Part of a small language model's weights: vocabulary 1566.
Each number is 500 + 25 x the weight over its row's rms, rounded and kept within 0 to 999. Layers, rows and columns count from 0. Numbers have three digits each. The size before them is the row's rms in percent of the matrix's.

# layer 2 MLP down, 96x384, rms 0.128, rows 85-95, columns 144-191
101:489529458474482487542505532514516535508520502494492454468502481505462492510519518517511528436434509494520521551538516471510525481487558516510485
110:500508512445563473514543514546517501495466508504534468472486514501486488488487486466580484511557537503497479476506515462467461516473543505512487
106:515516536460476496475461491430480511514489535529505511507474493471529489509486514466492493494547563481502472434542509556534496511469528438509543
089:510524499528474520489537544503498477485479505524457482493401505502462496511521518501524489499544468501515540522488513461519501521507518492488525
099:495488532540489501548502516482506513513488534476497521492533479499510459498492522487566506489517506505487502520519515537447487501519467489498508
095:511494503555558497497513506547481517474525532486435506482509466447495498497492435515484513445496494472492500475458500464445520512500526480492531
094:489477519533465516515540519547466514506485502529493459527480507488486511478500472491539483509517453513483510527488501495460458515473498531504485
096:502538517459478506505529510513513493497461489502502503458499488508524479557492504532529488533517525515495533476538534497517530497519490461487473
103:516467478512510485491508474513525499485520465492481530489505518519485509536524482486539530486564507500465519482479507457491529479524480432477527
102:498516519473504481517505502455470477484497503519495516574480517491473489531498513519511516494439542495508489507516511486479533525512442499474504
097:483459518530588487497490480493573499476502494493470505544514488493525509491499447519443521490516518522474480493465499481537515501495511534487545